Weights of a small GPT-style language model, trained from scratch on English Wikipedia.
Training: a variant of Adam for these matrices, 109M tokens, 6666 steps.
Each number is 500 + 25 x the weight over its row's rms, rounded and kept within 0 to 999. Layers, rows and columns count from 0. Numbers have three digits each. The size before them is the row's rms in percent of the matrix's.

# layer 9 MLP down, 192x768, rms 0.0922, rows 145-191, columns 96-191
099:516487541526527520520453465527507506509500525518482508473487493496489502531512489485484523484492522538504499492471484454488474492488489464497501442543503489510432502485477508492548489471498488503529517487522545504494504507528492529465521561552524499520516466514523479507528532515461500469
104:524514541535537509510493511508533450490455552512535526525507514526470493504551473495503478491521460531535498479520463504473522459476501540571468511526487541522497505501487504473507493559530520463491500495507453536457496507446524464465510452497500506485481537517537464472457516466473516509
098:520518463545468507509503519547457474465499476477439536496495532541496496451474510498468501494476522495473513494523499501463507508510507526492517480520521487520484527499490505521498508584504486497489483507487544495498500517505509522466490509507510521499490509525484459494491495522514528560
099:486444438473521503462522477486493502467502508488502503551501497508481516526558508496495465522536536482514503519527468559503523507518507486518486471501516492517483482505481555499482484556505505497463516490492514500483496481530501480452474513461510522519490473485551524501490507516481506487
099:501499523507529488524512580588494480456522485455527500439470502489470490484517514473494514492502508460496497468459482478544490485530486478490475470486491476528483534527506519536526523482497542495472483496491501468512540542448480524479487506477486529468473514502455516465478493533494486506
102:508501508488505512494487559571527513539498462489523477482525504505481503571498520515522475505493532484524479523528477439493547516509469515485497506508438483498479519529479452498538446521530534548491505528481519496506494516551483502508467534461540508506477478464509530440501498491496506532
099:554486485487531458510475492482507491502456527489505504510479493530528484484436503507533495517529451535517493478526475461545521533462533536523520503477490509488472512495501443510502516494515525486539440495547524486471507494488500429493491430489501515459531509487529518500493499478502548491
101:530507505458536496510507490546501491522537512500504497512512515512499477508533508514521485525530494530485518489502518482530537483532579504525508472503518506522514515500498465472491491490471525494470478503512524475492494493481531541510459524487500452506517517483422522523503539491515480450
094:548500505467461491513508524486505525514481521483517503454450478507479463483564472488505479494458493518460505501493510505487502505477473487515508510495488532516527495507502483477439493462498515496503481486506490514482511505538539479523526521533514524498467497483506458485534516482468509503
096:441483498492471514498483466506514503500484480488557505520532493509523528524502490501505471506456527509526515500534504528512552503485491486512471488495479483510492475501444480503510501493475532458495506535511533477480517513497477520471506476470494497482515507450507460466513526472553483475
130:473530500489460535482506504518488515495504495503468487522485535559504504470540526504534487470497491505514514499458532544499533495535486546534456507470497545490468509503522441478534468491493469518530500497547447501503489510504530430534514493495511515533480506497467529505501495445500493521
102:493491543434538465481495495510483491525536512513527514488538457523498482452502526503489494484507506469519466484465514518494505507556497486483485478489536515473477511488573478504508504472497495469493492512523485501483470470471484535475508455489499460476504494532523511495468463512463479492
102:484508501531509514512511472470485463508530479552493526485487517519454475517511459508511478541480468502553484504541503539541495489500521461496441493529469491528487516524493489485527534461501469550531501491448476531501511508533515446448521515477579468485512514513530505511498516506452500497
091:475466461522510537487495523472520539517499537505501509511520491457500495522460457505534471502483518520569515434506505509562501458528520520501502473505484473522485484528449507472497507494503522503505503537517515485498483507467514464522500494476460486496532484497532473496533545493488542498
104:526513513528545521485505525531476483489513463473507500529531503477498502529488499497520507513524505494530478542511502483511537444508505516523507492525497502487500525495507521479529488472508483479526514467524494508512539505489536545490495550506477468515501500469454545501500506521488493504
099:517481494479482492521489523524486505510478529505446488505553512506473532523531475532485506484485527490492519531489526453477529501508451494550455493492536446511502514522486464466480528467485482500492493485526521515521522512492524511475470515485449526468538523503517514467500472498516515473
100:502465517460517499512453492430485523497524503551495504457518494455506500517510520469472494480494475490462484468482512546521502482522510505528525490489530481512493504482510464502504508480490485534488476490535497457463501522552509492475517489512511471471501530509482524481522427527506472496
102:537570487492491510511593490484435498537472514485517497510433482493503479530475538517478512501497486475519541540489523490532522490512501453519475494556462547452509468506541491492511504518496458496471476518460515507532516523495476490483509515481530530482551466502503501510552483520514490522
098:470458460531488488522520512545487464515515516514499511527518533492458448522485503517500504517560502461531474478512505496497502488476460522479492491495524508547505518482556503522456515529529506494466482517484501525529495476459490476508502494501495506493497506518516484520483469490522516526
098:506520545483502465505475517476507539496494504526478503475438473527508497533547533498516498517512544490514519532484486568494492497513482448476519480492484495504467522480501530540502459527548540510472495464433503477493494518489549480531492492528517484467478495524508467498508487499497508491
099:453531459518495509516530532446526474529510498517505474512469500463521486469486474553490503512526508533528499522538515466502492482518511527476525509527466517495523514502523496517457498511496506521477522478548465487483475487504511477503497521541492487513531491468477500517466504497504481496
098:509490502460471538532476473466477549510469551488546497483532485485490498480466525539489488487538522498472537525525457486476536498519449515547519512490543495498507502503464464548491473543517535550550489477521467505507511483506510510515500525531522480502457507533532513499535501491478514481
091:472476511527498498505519537520468494506533486492493526457514455501463514504527495494477528500480543523522573470490529466494539472491485523504534524482479538479483531489488465467510503541504493510514475480514493504501532545477475552497498512488517508486520504534515466553532473495484522500
103:482486459504515498535464528488496471501511516531494512508446498481493516513453504517476496523531535438516511489517448506459482549514477494508507490479521469472535505495475510507476457509499515480500540522478481511495576510468537495519513511487505533464483504473518540527485495510510487450
101:520491499510484483471455546469495518493464503500472452484487496470520502458489517481527498527521455486485491498461534471510475452535471538478491506499470476480508483481484501488473537475503509471471530498526507475463564492520480471529490514491494464491457465461489492506486494486510502530
099:556446497508515472541487518535505568495547497518510491534451460473515545503487445502493532508470438465515462509490470482511506474525486518472529471506499503521483477504486518503500485501520514524451520527492516483552521533533496466483495526458479503496526491504505490527467503534536490515
099:495439479484512467469476509524470502523505538515516488501525523502506490537468477461504468467480486501553489502557508481518502504490487463497501508508446476529484472542450474486518516495509466522509475504513524536504525523498532528486529533512481535516526513494535435530492527473439506475
097:494456509514479488496534493512467501482529450521482502484527514465532526490526525456479462477502463485526483520487499480488520471494417533528474495487464525530496477504508447441489509463494512514545484455514504494508492523476502486526499485503466500547522513512497536521538523459535510509
095:569507495525525515514487488454465468503481468492474481536462573482499504488486517488474501540489502485505472492495511527462523480513525532494524498527529502530500576475466486558476454504464496503473512501516483503490512449521505470475497516566543527503487549517521500544509496532540446509
097:526541497514483454473519523474504484496486494514482514535522489505538494506477498500480520497474495517479485497493550491529496423499478459490440499469460481547533481506509515528504525478484500542484512583513496481534472541514477491497506512482499491512472479474496544492511491518491464517
100:447500520569512521494510484514508475523507513502438469476518479494454419531465514469506471490433517408488507506501510478495487496488547456509504472484510458496512496540508549477474485502508463477454496517431517487486471505485507492478475490491482484477480513503530478453492475511475491496
103:516488483499449487487473464547471469509493474495526552558504486496497528480478475508510520502487498454509533499508462486530488515486493520509484481495494499503492482465471471509499501506493456517532485496509520482515484511516507477513479496481532503522489465503449539504503498501493491492
101:558492480515485471492488483472479475529450506463534471507609443492512467518543539484500489506550518487457460500483492509470491540496502482499517529501508518477488502476532514491524505449449509486501471494499510511507495504452519506486519476481471460505474484491471491501451548498520497535
103:521498478530513510508519483496489514530478506473495493529473478491543448486519459484468499508479522509484521536476471499519500506542529547510507495514522456521495488515524454485513555457507478476470532432523512478487545494513511506510514503484521503505496466496498501497467531552497484529
099:512495484542522520498482473499462514486429464516506513480499497488516524525497535479541498489491460534481490490485519482510496506513467518509497520535520493496465478493543519454518451509490446506482443534522498475521530470504560506483532510526453511495478463495545499453502489506508466489
102:516520483535499512515551494494531533488478438510524516483463493500491482535523482494470526519478508553531492509457447525496511483524459473452477526531470501505516517505477510473516527506510522524479508543493529502504509489533509483477476489541482495517497482470498498498512474528494511565
101:566494558461497527519544519530486481486476541475473500495495480435494481515454534486521492527501468509485491518511487496489454497511516481500505504510481540482470477525431540483467438496512420469463470471512487526506513456512523458496516531471529462490463497510530454510496481522522504489
099:437483477507429494520489521510504502500559496523522468504482507521485520480546537511496485509525519522506501450490512505516509523478547524450461508482503530508523497490527493489513470495514509433432462516498529489492511533489483475473498531475473508552470489484472518542392502457509508492
094:502486481481509557517494499503476463492467467512510512532520516482522480510497482480524521484471498506509542525526510523494510510520442521496482500523511490457508491522531452512487516521549497449520541514543495512522447503527481550511507538494545489511503500506510475441467482529505475529
100:457497517503480511537455480527501508535526508515518489518507510507448494506542466487490490510465532485487504487485480516544491506530419489514424534512504468543529492539508513522451505497512525522463546508489550484492441521454483521514519502538438554515450461513485504492456514498517493479
098:511489529518512444527505508525514497476485514473483487503559516493502499545486519481541453498484504489499457482510512497492497503454512422483464465476520513510521444475501513508510513462519509510490474508530520515496521458469484547515477458495490507471540532466506505497535505518476470516
100:509469495506467461526478535510544466518501513460490462481493495509465468470518487477495494528468496539489511506501518457524488546411524498487481509471550522478497508517446544507461507522500519493527450471528505494466540485478486477503476496525504490524510530479469570538503513466530495497
095:506471508482508474505475532520528466482464493531556491482473508525487511466487440484549528480502455478494495483520515519512490482469485489498495501535476525487531490490475509500509468486535501479529490490500513483487465525530469481456469502468503488516480506514502451548486477497491479494
102:537481507497513452508520450542503525506498493454463525579493484491501493523503500541556506508514541546480482482523524472509476465492503458477519467490509494486514473510532495503508463523479491500515492504532480497482474484485511503487513563550471502530490532527524508509506490537496498510
098:542501555500568498490486524468533544523522494521503487518482497492497499468482477507491497469492500508510502543524459524501518441542479485493532477522498495472532525516504482476519500502502523452465498486522474501545466503470465555537515489501479482467541545519512493517518492490509499543
100:471501490464501500488518490502506515497493505494492569517493512467489536511468514498467541515487482478497487433501441494480484529496523518468520541507512498482498520449477498522497521501513486501493485554473524511498454515449508505509477467451499529475497487495472504483550498463500486497
097:485512456487488498479484480539445527484505540510516488506497519513484505516536539512513497482503481500489473505478472509519492513494426499529491508453456482492508497470475529520567474518450486488567477498473528500472498514513520542460485457525521502472506496458511493496497519503497506505